{
  "n_layer": 15,
  "d_model": 192,
  "n_head": 3,
  "n_kv_head": 3,
  "head_dim": 64,
  "d_mlp": 768,
  "vocab_size": 8192,
  "activation": "squared_relu",
  "norm": "rmsnorm",
  "norm_place": "pre",
  "norm_eps": 1e-05,
  "positions": "learned",
  "qk_norm": true,
  "attn_scale": 0.196,
  "bias": "none",
  "tie_embeddings": false,
  "parallel_block": false,
  "extras": ["capped logits"],
  "init": "normal",
  "init_std_qkv": 0.0498,
  "init_std_o": 0.0,
  "init_std_up": 0.0498,
  "init_std_down": 0.0,
  "optimizer": "muon_variant",
  "lr": 0.00977,
  "lr_mult_down": 1.5,
  "beta1": 0.95,
  "lr_head": 0.00702,
  "warmup_steps": 22,
  "schedule": "wsd",
  "decay_fraction": 0.616,
  "decay_shape": "pow",
  "final_lr_fraction": 0.1,
  "batch_tokens": [32768, 65536, 98304],
  "seq_len": 768,
  "doc_mask": true,
  "train_tokens": 216000000,
  "steps": 3391,
  "dataset": "wikipedia_en"
}
Each number is 128 + 32 x the weight over its row's rms, rounded and kept within 0 to 255. Layers, rows and columns count from 0. Numbers have three digits each. The size before them is the row's rms in percent of the matrix's.

# down: layer 12 MLP down (transposed), 768x192, rms 0.117, rows 656-755, columns 128-191
# up: layer 12 MLP up, 768x192, rms 0.147, rows 657-756, columns 128-191
down656 096:100088143134152149111081172078119106170139142142146192151098157126158076096131115091201154103130132132101142138091136134080138123144104178116139165095108119101141099134092123095072148118111136
up657 098:141062122115126171167064084080152153156164086166122084115117126117107195117117151172108069163169120153085137135123163095121181085102156124177145163144194128088107106091149116089128157137070134
down657 098:092098172086148134137117163142073165190142104123233102117093173099169160131094137167133129149121119133102183128161150160113151110096158107214167122113167105170093141118123085094123083140094146
up658 092:138148149165142139111144129164078111155148177118168109132126115121159181105112163130073154121164119127119158093149051056142076093125120126129120147133113098182104135080109173128107156141111134
down658 091:126197167167169165109123152139123076084084100136109152167117133134139121156110162112146072127113149202113160120153094126129070155168183148119068164133132128144215133143092142117049131123131114
up659 100:169102137057126109140091160124147107133166157119136135136136091144116102142110155188074133173158062128135118109105089074115111146085110090104101154111117093127156152103142070124107123101053083
down659 101:126156115106137133109070129122209056165154126090121098161101137091113146153133046130122091133103093091126181155082129105133131180104143179138221150094133101172108160181155135124148143146193129
up660 102:083116098160143115136086142141209173133143135106068050107155097140120154073116140171118121135116134186081119134155136144118155111162120085161123109161129092070107134107117108147131083127142113
down660 102:129132108151158081187129106091124167127163140123100086153146133123160137082128128206124142199092175102095119118168124130071085102139130104144156139178134129087191150145137106044114123078169129
up661 114:139121061103170129089190127202132173073118128186171095103110142131123140101158127138122112130149121111129149166167119099102130147119181150145144103142087128156138104111176123102121087101163077
down661 103:108148173042141137109166091141121091158129201088103178182170142147084137114165109136126038133143158082134132077114120182083086158094125132149087161156175206161165123085106166106156143130160114
up662 085:114088042140118041111082129192142151019128100107135118116119159137143138146118173104187183114095118185113110177156101121141128112101127128108118179071120143168111111135143115120146174151186116
down662 090:141097136088159060121153123047119077150126157148137146134165118163165146116124151131143049085135138132171129148098073162117160104084146144173146123129149144100170151172092199116055145109139106
up663 099:094138099151147186102079135167168080096132097083138111108153096110134125167176138145099139168155116090141120146149090099167130142141124117111090102084132152098102178143170117130149174113141212
down663 097:110104104178122107182125092110136087130208092141143162088089106172078044138147114159121103180132152089105113158119060134100158149113172128093084111161111134083098168121095132126109091119104191
up664 093:142108102163150092128140068143137124128101199138194129119139093154119125111089095084100111124098136163147075106112151097122089126150128098126137152136093104178130030118129063169161119159157112
down664 087:114154144150130128111093138134153118069161131153151138163123096168166138066151123183088102122180131147164152145078146092093079082108180136168053108143143131145165113008145153105094104165135104
up665 103:107122117148141127116135141060167059110139124095166166090113115165118139151113105081167050141125110092140154143048120140141090101135143130118140130097127164136145109205139144140083155125110092
down665 100:107114159153110140150162068155085166129139084174132075158132220163133118130162145129143102137128110147132106102098171103091119112163140143096096070136191149148112149205131095145200089156091128
up666 110:108145173147126122106128153145148078142058133100103102090153139089108106132139088113151074053119077144186128147140126137075119136114074109103191131118061124152177143090158134097114175094170141
down666 110:165144152161165112133112076119154064077110185130129094120123209126150107126135099095183109140104154168142134175130181163118135078104131177102074110142189137118107163097167107115118146115151173
up667 093:123203124131103154120108112093118142108148123103124135123154144166098140129151128141118109100132088112092164085138164094145104121129161186190089133125092116184107046197129136108172153077169101
down667 099:134177157148119104101094160145112121138161092102104143183139113097143108144109128181121108135090087152095172079155076061130125132181101138168130140128109147138135198139148121108209138140146144
up668 111:120166142128142188067079121145145078183115141117128138091107180129127162166172159135139141161114127109146158099112094107166090127083106096185184068132147150058188086133091171048055134132162148
down668 112:069133130107086093147153141072183098168132121136153092120168113158155166121140115151157121070105109097126055131106179129109135061180162107135074154100099124131152142103162159079078145123154115
up669 101:149128059104146218123005160100092116102076089059123110136143128104111117140084162108147162165150157120140084062172193067100108095125155136140195185092103032065118171139139096185158098135170097
down669 098:141129082141144129144098145125144153128119174157130103178185083173142123113117097150194142115180119125115073123113122157105128208159158164120099076106196158128147060096086097129131173142150111
up670 099:154190131098138110053114175137176137141139123172138088094160128173163128159134093102223147090078088170080085112121152140154158136082099140142119098154132186144129137103149118132076091132209070
down670 105:109118182110137147126094142121131112121111124120095195096089159122122117147124132130172133083150115174118152064096124162164123141148040111148133166145134089152172214127106120163061118111124072
up671 094:132171177157142180148082143139118150113172139154127095072148145157118142166125138145101106113098170148093080155124126104063146183130183154135173127188137073170175085148114110103139105140078112
down671 093:182185109083126102086139143143131102113123145142136070076072091081106144079046101100144137201104145103134159126113175136104111087096136133117163144088173133116102066070180117147130142066125089
up672 108:149113161092076145062156092063149178134158038156137109119141142114135127129146074196090114094096080129115139116148086032105155118153110096113129116120172101073157125189133197123143145127208103
down672 104:123066158135159105109134128105139142096156125053117124141127116121185157129146122057131152119075111155174126149157070150172124084156097145171100142111162143102110115188157123158069109079169177
up673 100:099102146113130126089062082153199107193176104161144108060114126137161077144105164117179055098171093094128146114083076099087133075097162124156100049135161112120155119124073140102085118161095104
down673 101:199043113117166137182103122169203141128149074163141153109123178129094128111135173090121101073207135122143149117173206083200144151129102110160137124124147148133110150078142137126109121109176083
up674 108:155099171126146143138122121159102126107099151085093077081060157041125132107108081123135117122132179067089188132102096106179185103122130161115103066147114148125117154056113122152095151078160142
down674 102:167129128107119103085125082092099096143113131105143083137165117117102071072129132121105081140173114103119174105064124124092150126083158075115118108171145150061146108106194162111150107176108148
up675 082:136102141151139126172131112133129124161147157103224148183097096124055111158113135146128087119119133167076175159162143135128170125193095134193118095147163117145093121149183126155087129139145126
down675 086:089161104175118122150170040194106104120137216081149134155118036118146148170149127100119171148131127155117154113124094164104179136220134155155105146141177159118141145163144111104137127116142121
up676 094:140132202051168074115159087116089125094090153162173101177142143117109187094142150108134073113113149106098137130104192133194139136099139136148115147099079146140159095145123180150169136173188126
down676 093:119131110132102145141082122133104151064112084125175091129136084158151122094100156097103127171075132119183144190095158103145096089102105132171077115103141134133087134125165177128104101097154120
up677 111:112080147123112108128080103153139114098197130143105047105147159106120158111113142154107152121132156151125162134097116146111104147066094151153128159110129125091168139107124119073083104138106188
down677 113:129158144100143119099135145133180124077123168137115162139100087126147110173128089162164141152140126139141184112148150131035146115098099168134079183081094197158144087108166125128149100108093105
up678 105:121123109190130085142155073138146149152155115096074097104147151124130136119128144122127144131121172101113087122094154113092098112109119113157179133174130124069182104035141113099103169129154159
down678 107:082191172132111122080090163150157147152150137110109114070128092068146084181152127136083154126133113094138129140182152183127158068078150145178092133101135134088116064138114125146125120142095130
up679 119:070137157188142112092133092119154111152155146100157114067088102079109090113018170097143100160130220122099168126129094143126154108150095109085113158161138074140150109083108121127091143097127160
down679 108:054105144123143091134140083149131190126140126109116100132078113143084088110146141098118123156152114146087145126168080175132150183121124087095070120133099163195069115167192164195107089114128082
up680 097:144129109131103110112123102157138154133137159175224088119095144098100162138105146119123149138147198146110117127162176171128084126103169111125107120159099115080072107164125118151160165145148131
down680 097:198179098135127184122159171110129102157129107101112152182141127116133150116087130133026110135121133104120118123086143128085154110145170148094150123146125146137143152080076061061118193132113142
up681 116:126142164089137107139150142118112080133144113102137164136133151044056103158117141111120114143238147143120140111134107111155065135127152153098112130065135097160149120203186144131083106168084120
down681 111:148088102111071134135133121121098120153127097103094131122107142178151110134057086134107060139115089110126187173110131103193100132158175129124083094129133077149162071117116166143103076144147150
up682 088:118120136143115114185143102160143145163122135093105148142112057131138070120111097090128150131156131141117161108076145168110114166150087106143171157152204138157083160145094128126117133121098104
down682 083:081122120113121163104086106154065106114134134113135153092094170100071059161122058127132077178142152072160161143100111197117107195079104110124091147067106161106087105159163109080105112129085137
up683 090:149103105138156144109134131114195128076123124135157075061160122129172134141095168104200123082158129158130125162123098133108126069154159167194145171152143165176097125153130122082151178127143150
down683 091:094100142112128108106105109117148106101113167104152154100120137193065115134158172129132154153132197141080123181153131107081087171187097083106142115132148145121126120209111101163119127139029172
up684 111:137104112070162161090150138103176131108170117165087110094125155137095152140100160130109169155127118175157151096080074142145103154093113151135128135062185058078115116105165131123121091082110135
down684 107:137140143138129147120133091114118143140164215154157130142177117117115130132071159112108142098112134156173168130149092069164142066180163125107105110152142134118154107180144168120143095152183116
up685 102:156160178087150099069138109137147120140155069084097163158250124119130129135122121130132122141168155092134179126142152167128149137118104107144119133168187086117164162116043124115146113094134082
down685 107:113211096157160183179106127089121171122127113125170109084092131110154111073133122109111166119077139159146164072152132183090116135140072067114192165098073108094075087099143125117172129103176139
up686 092:144095137138114144169134144125101165103090189156159163151105144116117119094123143134101158143167114164200189143075141107075117135154109118109131135125158089098093165103141155119078116095141190
down686 101:113128107132092151109141125123110118144188143121128137094052123116137100126139144126154128168119109121076101156101131048101072124143093104162120132136135155171133180070113204161145119098121149
up687 091:096176109123163130136194088119110128094114157132136134065079101181081138112108112100072168102122148142146128170104153136106162124124138128112148110098146184161127182127089125140095184175165180
down687 094:118107177091105185094145121167146113056121109183137160052135101111135179137085201109160148118160117148148143122107132143132132145139133093140088104140157095087122142141171155120061133117159166
up688 100:197141159141157124151197146120129121150158120102059184088084109066137100131138155135073132121140223112096129121104171083180098136157109114124135062117146137136086030129150142133066120171105152
down688 105:175085100113077079113122109090065141127138111109107079118131080144093157135089108085138102158080188089118160055084136133134080141093122184174162118116144105146114125197071134110093135101134121
up689 086:121118127119108152098130131176129109161155011105115118187132185140112140117141188113163197139110067120123107116111107162136089105118132126171214133118130121112109057119116117097091150073169132
down689 093:180122118100118125147184141165165161112124102133147094155105127142152099095134144171112105166145159133143167117121134152111147108122131088108132123141153134219092159116171138084125095135125127
up690 099:091114133168174138099127071113167070167145147165160102158104107139133153118110067090113088147143101142159142153135123160175157101097129153107121115133182148102091108126105106117157145204172092
down690 102:107135101131140080135144112158115100138111115099137118128141123135184075107101084074134144089147024156112118118157091145093092106087111141122123169100103167102145147106114113118204113187134090
up691 101:129145141082179184173157129127130151120082063149100148104126136111141200190113095101133160094132109175149132110112131134111137122094102119131153177123126108152105151101114132136089106165069121
down691 100:116162183175099143152090115129083147100150115152162136112066087144150153147082135196120079111140166104123145131072093168087102141133155118132088073163119197109146096125072164091120150113105109
up692 107:091149105103162115106157125121117116184140080094095064109135129114112153163068165085070149094147138173147138137173180108152084105169148097125137203155117083124096077106136065125124168144089150
down692 099:137086166085121114135152116075135132147132168120173127070100150096125129169122145129129114114153109138139135106188135112107164173172118165160164159143086114139113097230081100188120188196127159
up693 104:161141126106140114141124109130177116087104114177139105122116078107096174197143094156108135054134064065121136125145160131111110086122132147105196177164106151124106137090131202170203129176128075
down693 105:122177096132087151118103041088127166136076098116071174148153212110100083164120141088163104136089179177099169109122145175105126122190133112066168120098145143142107094142123144102088177135134153
up694 108:132080095132128133166120136107112135152142110129144142116180110159198150142151161135142131121130107106146146133160094081132119162094071090105172138090150145155147130129134130182120114103167103
down694 104:086129106123178174081132126092129152089144162141144095121100105139183152101162165182080120124138118142110143072161141146125110137150117127158068129125102183142143124084180146108142100147119073
up695 099:143086101099155158110138111061170125187137150158077167122162139168092143133114167059090161147188119141089142091069118069117167141091146122128123140141157086120111128103172152134089123154132146
down695 093:123155140097140148120143089178150051084161152134116096128142069121167097061106113134110172090168115052093151129153155138122205130043121109138139134080178119094120065171111101120139126136145106
up696 101:136136125099130117119163102140126184202117101080139189176138091100197123146108132057159145164151160143130152118087161107174109150087101097108167114133122078128096128095132151137144141164137086
down696 101:144096119216140148117152090133110149135159143119160156128154083153133167130113086143170142160132094099141154084097131139092070117107160133136182123173143116177139145068173094110107171096129084
up697 101:125097166130067143097154115079178132149147158101090185129144072097187096129132155107134100063139143147134213154152098180140158109146135085138123150158125174145072138112148152125083153149155194
down697 103:117101099200190138083101103100148090128122142154068197133104111115149158086101168137159105112172153163126160176137146122125145132168121135150129127135081109068126110123087162171108151136148100
up698 099:174174187152116173165155158144150156102166193121105097084145153156130123143151169108093170148158114107090096132138135151135119131088125111134148088124132127171100149124118141180133075074092065
down698 101:109141114162134163114096139097137133171102202162194160201103064130092120144067122142097096107112061130075126105119118106178096117121128148162130179090130123111112140154069203114094112134190109
up699 094:116170083150091166171122139107120122107101234151096193121115096084074145095100111120108155142162109133163168163101072153153070068128149090127151135179111115160193147161161112084108077137101131
down699 097:162149095141033125119163154104121137097137133163123102128084122118150103043124114153143141178111115134123129106153089168155055119170187115118141092121137149143094173135130155160131110184179128
up700 115:114189057127142216097108131091207168112097162117099091123101154092134107131082123137116138107170154151086110132134124070086158085162099090108147131151093110147165055159179176126157113153091136
down700 121:097102174152120119080109114170164133119116137121114145167140180136125168180107115120120138136145159174145104096061137101052165165158114104071117131104112103087155135111105126103123149098195146
up701 090:125102120139150123133135146128184125078130135181141169107157105078131170144149111198113124114092113135094140161162086109126137126133104109101123084080112080103080102126148052133087104106155088
down701 096:155159111103108174109102140122127164111150157130129182116140181111165093153086154153146103152105133085224176106079152136131125119142114145120112125155120166111100114080120097070126014074100130
up702 108:151139141131116140131146122089168143087136193163165199122126075136129159134067113092148166190141156146109151166128118154166140180122143120158156107136150134139108148074188148119103141139080162
down702 104:039152098083084183205113116097146133090124172149087080137168116142104160113101142102164122132080167111115154148126226124137109163150117135119128150092152100142120127067107093112124180120099138
up703 107:220099141142136171037101149122161110109087119134149103149126094131103141186105123138170095080168134080086179103147177089167174141123106117156150109152121118130157089093094124136133127095165109
down703 107:117133088176126118084096079151120110121117121155187182133119105119159170143133142132129143174127144153101161148066096149080086142170127097126164134135155066127079148077120160128101161121179127
up704 105:093084118203108152121115131132132153126097197150120109120124109178186119076120145172126181138146079176067171168105131143120103117130073152136198124147175134121126101122076145197113128081123108
down704 092:134112183143180119075124136055113096173156154092148106124125109157096097107088149169135122088127155150160139099115050103178137115173100136100055107180107138123120142163132178138159130121136088
up705 102:135143120058127191094116111090128138169160106120176080077140136164113147143099160128104124097122112136192149135193153089140143071126145126137118196154173165127131101094075115122178121126085129
down705 095:067107097156147132167173106119084073105082132120107154153123123114120164075118135094126091164113106116163078129094125164145178123170217122128142122108148164130145140155174101141129154098052098
up706 101:168099094131078162193189146170109074145124122188100121114129140119117108102086102123148139115109103141096112166092105131151127169139129113162083123155092097149147094151051137115098124166102187
down706 102:111122065104189166165041162129151151122141068178130124121141125154125134121155128193177153133073121142107120110134132120123117126103164053133109084118092130093128138184136145112135120148146161
up707 096:163138130112136135136190098156099143144096128135126103081118150092085076117071231126116128125141154129149096121074186074126146099123171164107121091111129068134176130101065144131133100093109145
down707 101:139148106071114120116201110141156136097110089164110142145156153099195114042104129117155059161155111152106142074163126126074091134097169147165143171099095142146082155149143167206131109134186116
up708 101:134094128120150122157112122105153142128109115137117065085152126139090138151127108147133107137156060105123099158110182186092131179181119152123127144160105129162191135153139096137167113130166077
down708 098:155110117142111117106128131151200117123133147093126108151127109107118112197085139124168148164093110135137094107073128077091106122135106077133187101180155147095132134174109180134115077127160098
up709 106:193131115106123115103131047106176147137126137125141127153161123084140104106133138084193056100092149179124204114084100081104135120170116130101103157152145125078127160124140080129175161162098116
down709 104:123158134145144106095154095117163119150099073137134136163142155172102093139115144204168140135088095199056106146158150144215089091101122087151129214184067076122158148132138166094121132155116147
up710 102:081127091095136104074155050131102137103136139131143130069162102162111144170093137136118149069154146223091099140114177195136132133126170113124180129160151120079155056136143106145065086157142123
down710 096:117085122109157154129118117182197149162140117128103167114121152106134083132129193147151120105115088133131097057110174086057167102164194105101092115053118135144149121168161138115133158064169080
up711 100:126084079067142181134124081125151119159177149180154127088138082149092177147102084135178133175155176137143086138118140132104141122129183096113096059127108174184185114109107103116144169143119122
down711 104:068086094077202091155192106109181169108142109125083100156139128189094140102139072129109081099099196115107111100128236096136141134087123134132060078110133199120117172132095084124086125108117128
up712 085:106139181134183145086139108079104162141152139079172096110097147143086096107097118136167191134110120217148177073121126062153163106129138151132141156137124084160140165096083126098142131181145117
down712 090:130111155139143078124143078128091155132119134168143101156146152117128101131071119153167193120156117109115174096135113124127153110130130113104139104116076129140083159114163103180126113137096133
up713 082:176093128097104057165165172194123148139155134072168158098134154182119153194143141104080116095110148170059132141144139101130107129098124074120107135129131127160134105147129137153114150124189045
down713 084:098100098080105110128120239134104100195123117096088132103195152159179169197146101144081084048126128139064122062076118106105148111113146160159080130142113112134149164109075151192144158152107091
up714 102:104144098199124108074127194181143138142124141120112059158160127143099153200072105149171190155178098151159087159067119112105129159114102029142143120123144129118144163165063126123136163106156111
down714 098:171134081184126149130163169068144153156169119158147080149088142134167135152080112114194110116046144155128171116114089189167170140161117084112124098085093122137058195137123049095125043050151166
up715 097:212110111096098127151120077137171146087129092136100110060123164094086095162101115202123167081137128156120155131136106115106141150124148106173154173142113054134123083140116124127064084154141104
down715 097:091113111107105117157148142153119128101184191116105110111153073187145091134114126079143165134117089137106119138110116099164124119098079169152109164097131056129125108132119087147052093160072165
up716 098:128132111128097136150060167144124048097124104137078167044101086089144136133077113100131140133109116126116120086127077150110173113088169182093121133135119100165135178129104093134066082176142128
down716 099:118144072152100145120073133179061094146100153112168126113098092081077155171156159139109126179108138124185137108130140139072118101115165169125188102182114100128126189154132156187151119096078175
up717 111:152150152115093139137103132110176057113145140115089113150084110148109164154103125083153072161122114093135180116142152154096164127190180109110134124157122048115064118124128170166128128095126096
down717 114:107145142128172100125085095118125210114055100178138067136133151113119125156124141160134114136058155129114107153108148058113157142143128127128098100174150104076174115148196108095140145199126165
up718 096:113123137177157129180104188134157071083145152142115118126086150169084141146191150099112109133093119116079120108145151108155188163060136119102160092102069096126103110141143145105058122139129167
down718 093:164133166087187154148168135127155102037163159163131099047141101089173130129176112149158091063072083131117105129091156171115163148090144165129156092131137112154091084102132139152082114184177130
up719 103:172129176093156116191132137149201126124114099171138126127190173137159139096125164122115081159131143154112181124141063119074147133114141115122152112164163098163221123077128154108056079175132124
down719 100:076177129102088150185161118086133155134151102115104098123116095153127184164042118172127105083185131166161141116113082102150061154111156089088116117150157136109134092167132122094133149099102190
up720 092:092117146158124096082140187119119145120130183107094089126064115094148126142093138115159108127095067068103152159123154076104152128152107083127130106149144077124149084080199168116080075165124128
down720 096:137140128079157090186088120130163184148153113080122092149094180140124121116094141134068147151125159131129121125125143158124104131130175137134155115112050061109118143176052155155130073170120140
up721 091:130148139137129110100172088127159118082091093148082105134063080068131117153057108217137137090100146126112117139117094123094090129140154132107118121072111136101171095113122115158176129066109144
down721 097:129148157126084166089089082155163148134121121118135113141119139133149068149114069191097157099120128148176109145131153172163133114141161148133138117152144136127099188123166175168169108132109162
up722 100:110166110128171160101127089097164169115060159099078113155187142111095139131151131165068119177091117133098142080074149175092090164161110089106143164161103181132109125119149139168144154124077117
down722 100:051152142172104136210127094158109128105082108198115185137066182118114176113125135107166090127145129135127123139117110074157141125101137156153145119138111143069141160183152163152124145137098085
up723 110:117125134163175128127101128158084117103132061185080105143110175156137108132155143117140121194129135173151196110142156154181146082147138143177119142111131148098116113093074183082196091117109141
down723 110:148116114215145102149153138141117097110119129105128094174096206126101132148201082175078185177111159158116119126155168111144131140130156135142104119071158134209103112138154078110141102155140094
up724 115:137099142165105131129139178191141082114128103138132146050073092138151111127098118130105122155129134145157119080168138103180133129067049165116084132150124093125084130134210108074156121129141143
down724 112:122167074113140150130119106166168124154097163124110081129152158095134058125113113180176156136156127167126123171169189133163084144130149167118076047144176118133149116093158070111120077134136097
up725 114:123135073108048156100033127101128118090097132143114150122147120096141146146045111108200109099146157187134185092111073100110097130171067119108185093125171150112165112169126130068159133214149127
down725 108:148080142154120062160139102181099136181086060133101126140141165117083135086162148148094123128159137108126072116110122133156144170127175176084090148132142150127115132159122127119172055141116176
up726 096:100133126152178165113161163134146111119153138089126070097131102141097188091119127153126098168110180171103132152090087169086134123180184245151160127194105128137112112162119074088101164135170109
down726 098:119113095069206171097151207147105199102097061116145070170186178151092152114109127161075116159137156107087185122123074156132112083135114139088148147108090130126153159152188119165131160106098216
up727 096:176139121109066153130078153107160120115139127130164146118202134114092131118135124154111126140146146079131143160131181048100146068116123146112110079124119135149098123176108108133180131162186148
down727 100:166078141091121149168043157106167117124166098211091148123101163157093117152132147130140095134148115120176112196121142188095095145128135169067072133123101074130119140164125101115153113143111116
up728 106:132167107162025212141131146094164170144119064131159140173102127131096161134109164092131058133160054074109166146128130147100122158175157079131176085117123080199167171097085107159109141122124137
down728 106:124153108133121124160130104116131108155171085167098157097105175174157129133141110110078155102114188097150099062140105121188176099121082083117089087085147156155200116145093078185048108115097053
up729 096:179077215144111143064116123155104099134150136147105157070154085091116150171121101122172150056127143103110085101150176100163160122152112127160132134152167131137167124112139084153080145065091140
down729 100:068125097149113148138182180125135163173148124136160125119109109156178139102090127130080125147100162103111154123119143154117066125107093149144155097074095174135124131058145130084136077138166117
up730 092:162129144154107097190116177133137224152116107166098127097111165105116184100126099029131093114132152202104135155083108159103176108143129131108137149092107230131112181124128064134149110128082142
down730 097:168162129135104148118142113158108151119101116128096119124087140131174162121093104134084119133138154081133105142135141121108095188131149065126127122145167117082095085159067132124106163117096112
up731 091:123130109107152090144186109172141137145080152154129133114168140124170172091104161089161108082166140150111126167140138089170172144158175118178103143114119148159139119133099164085200163130158110
down731 095:170177132172153207157136089136108121131125109143149103132105123130131116104135119119109164166089056139155098143142156136126154185126129137172144121108160149157073146138166110130057089113179145
up732 087:193103128144107140092128159145091097146143089087128127140117138090115109166129168113118137135181125154091112133080142155146134130123087190050102101054193144057153194146162091126058129152134147
down732 090:154138153150107167050127153169131072088121088096192138202113107155063078135109138093067176170117115178123161143124126180121120161132095165177066146197094101084125128094157176140142075096138131
up733 111:101182157225078122106053128131148122121132147099141111113086127106123142140109138120161111149114137130137169151127162163178117112124063112132116076096132113160143134118165126044098170149171142
down733 111:090102098150153091117119125128098127160140042117182152152162119172110114109178130099134117093167148091152118107095193154175060180116132090066109145145131098115121132158171152146117045120105134
up734 102:134159090131119158091162125128153151094098119091137135110157160146065185101093189104177152118154131140077142133146107152084070118166132083114145118233173092185164150118097117129119124144134144
down734 107:125085134171179117165115056113144128107127124114174149092149089159120140182174110147136193113187108130135132071074126123146100051122103120167167148131146135167142144176131145130141104081127015
up735 111:112089111140151126132141143080185173047110123161092135131177171090138156115162116087168145122134152068029094161119102120146147117193153178156164120155153123166050116124140174119214136118118166
down735 112:102136125139131155169091108102230098132151117098153104084081144128103121173118116099084161141087168158131148070132109131135152132162124140161108080163213115114165170084165108146070153127088177
up736 107:145108149071147103121102109143084133114044141068085126062153108137125080119122125104131102177099108154136136133062165133108125164130158134125116184129101073102099096150092112146104137138177116
down736 109:167148101167120088107129127129175073117081129090115104079106103183162176119121126069142135097091106135117079109115159085150181153110124130201160163099153157089148166141218127084170149084139054
up737 091:132100126125144122110110080082182198154176157176106121142120173127146123131122142196109112129121118154060113103152117128127168142157173133097100173119150136091145123125106187119114137073126138
down737 094:104167140142127121130180162113115164075158101109130126141175098111120121121196071159120089112127132078136153117185158149133061116123115164181120082182152152145126063143184111177106096113169149
up738 098:153131140150120180162152103081166086163114166073112113072104115097147166153103085126172135140126130092083116108146122110188126063131139137103138116136147165120159111110157143116049082157178052
down738 101:111088099081132188129071195112093161164129138159188109106170131190124140118167171122122187137127116098129120156073136125144131127203117143078135200146126154148083120102054137119140135126137098
up739 109:109086197133172160098163102090156133115163065170049127100112122184117172121138101096124168107145117117165186126097097100163104076108141126123044092109151182123177108174097139128117132101141152
down739 106:105123135133106098120099111129119109169118157080159096075106133127132120078143144176157114149105078091142145116073178175110110092150178160144099096157113138116122147127083137138152185110156093
up740 084:070120107172132156132159123141124098125132105086133152176129197126123104065128151142130173159134140169105126146115128176116148169095112094199135116126089198094140137092164155086064139146134099
down740 092:148093176125078136114103164133164176071095144141094112103111183111129122092156188123131153176128077123174124115133159143106185145182141080131098157082185154113197142132087154134127061095121151
up741 115:130158187175088122117073124136132098123141112069072159120126099128088063121091062145125148147136099133138161096159101113127124174146183075163135197154111162172098064134144187139146176113196101
down741 113:177143095124105068111152159142134124174090102169129122130148145112149175141096137139089109200143143097148173114109145125088117114150114126110182091087193159109121125093040110126115123183144128
up742 101:146126190166132136098066163138142099170132119135130108107066123124115121126113163134114177100062140128191090119120100095097136149110156132119090129084102105165098107139121166118045204131101117
down742 103:172086164093085098092126178123143101057075196099160162089129111135146115166080085114155142130069111073105035137188161157169082125138151122096088140119127142110111183126111152090048124134073171
up743 102:112127182129067106084158190112117219087112117119096115119154099145080177118135132184107132139106125065085159141154125136102113141130139138148120103127124132186205155096136098144112164154126124
down743 101:132117123170123095191144119072154090098096110154172144103115080152201136124142149167120177100137189183171108091089146136175108046107159157166112129122172142112122119181148182109083113128155158
up744 087:181198118120108147142083108128122128139135174137160085117166112097103168078157159110140073106163140159082094140110140122112118095169125129220148116142101076189154069085155079132153152056091085
down744 091:116205118132081115112106104043106110132073103116097041117164069089162138087138143117177181126104148120142095074126183136125155155109123122090151120157141160126073164079147103175102099140068087
up745 093:085098091106146128190154112087100161085171193135095132085135123108109108186099120165135142131106114110140093103141110162174156122088113107070137099118168050080121087135142152090118157136119073
down745 100:121113121123093129152154094170149127097118127172197122125102117115115085152058118121171145141133096105112111086062124102115149158110156131141112120080157136150124138116114108111144114126109093
up746 096:129085166155129131145158120111094129097136188134119128095107122110147187101123174102142127175163117187094122158114093104130120162112187229136119113097116156087129100132138128143109116185120164
down746 101:179122122154115149118092116112114091106110123045158121052123160166207125123112125133174170166121115159100144091133150109124145120181142137122109127101063121088131137101136091212118127130122157
up747 100:136104170151153087090123190126178108161110082103159133122124111091090150118071133109142166180109086092121113117144176148133088214159145135115118123118055108091163132157170127138116179130173117
down747 099:179096124132161101132075146125094191192132170184103174109139140146179123122115130164145122122116159153094114091082152133086117156147113124099184117116107098149099125098113099077111172102129106
up748 096:147153145177140134146140096164181143140146108139151137152127115143112142116101106175158103107147186106124162160155127170139072126124117137128145106081110185168119102091050127149063127115134228
down748 098:135112200142123094119144156131135177091112126135127158211131128122137115104088114102114128103144177137098146183150132140160113111116147142128152157131190138065174124136106161110101107066180126
up749 090:142098160165128120089116125128114115141170088111176120082121104065110165075133184077130141114119135148132090135110143161114175122179177132114137135113127152132150088152143160086081053129124146
down749 096:099042151081152131054146171129155164180151139161077152111131159141098101109147104129134151149067178107083163136070086117106136104047143108106128151132120059118145162142178120064180115126079182
up750 107:147090142128148152143082084173092134147126108123061121062073107117182093123097188092156135081220129111115152114126121102066120142094093125152181085193088144129112153093134083085084141146120173
down750 102:144091098092153178103105082150124109102116147170164109115114157131141126128065177162123114115111180065116125119128122154095149129119164117119073121112099137124157103158175144150167128121169129
up751 100:086100078146132097136125186194177145129149168154088137144140129158184142149157156158124108177094090143157142064135123134091112140154109109190167115147075135107145153141104112117158093137174110
down751 100:167092121106174157101120142095175122066168132143141137116124071100120131085108186182107140136144127075099170105161141072112167085115136194094147143085132160091138073156143132112160121116177092
up752 094:179109156108135116135122108142209132128119120111164090119175079089078143144165128104081087146109105108106143099149199206108101128169122134155133095143108086135156137168131132120155172133074152
down752 093:112192118205145140128059171171100121081102156138093169074147132128110087143094090134139114199163096163149137102107172080137121143085141100143127158108113101140128153128066102099177144130067166
up753 110:132176137127122130091077142142158097139145135146072092170147046135144184105050194097151094149169149134076188089146111130056151120148093118116161111136132141117155096086125201109064158126160129
down753 108:096109147087199103103161096128121151121138154176153161174132145109085158125111120134135072139165105160134131161177204161091145207104164120156156081098154138085094163140149124156130129102108187
up754 091:143136113136139089111117120124125148191149097187095147084058101118110112089077139106099096135136139154142142137110123166178084185114142197202150102132138095120195110121128196148115112095080122
down754 089:045120061131100177178176061129221122141126098163140090129141069136191169103120111109156212148106103106116137120083159123125156076075082122114141165159132126072125116150148109172110101090153123
up755 117:117167144088148229208096104145168041063156101175138149061169134101122133119143139155112112131069136088158151111168199180095125107083158183135104153134203124087134116091123154075134106113132130
down755 110:133169138085143179118143144117064177169123135138141106157148166103101122074105191137102148168084151120080160125128092083113135143057153168058099093077133129157126153084102130158148142084128108
up756 098:103070113030172104118136099107124126115095099140109080107133133091131125104160103119116143091207047172113164151134082083152140130122143098111122098136077153153168173115151120134168080193116142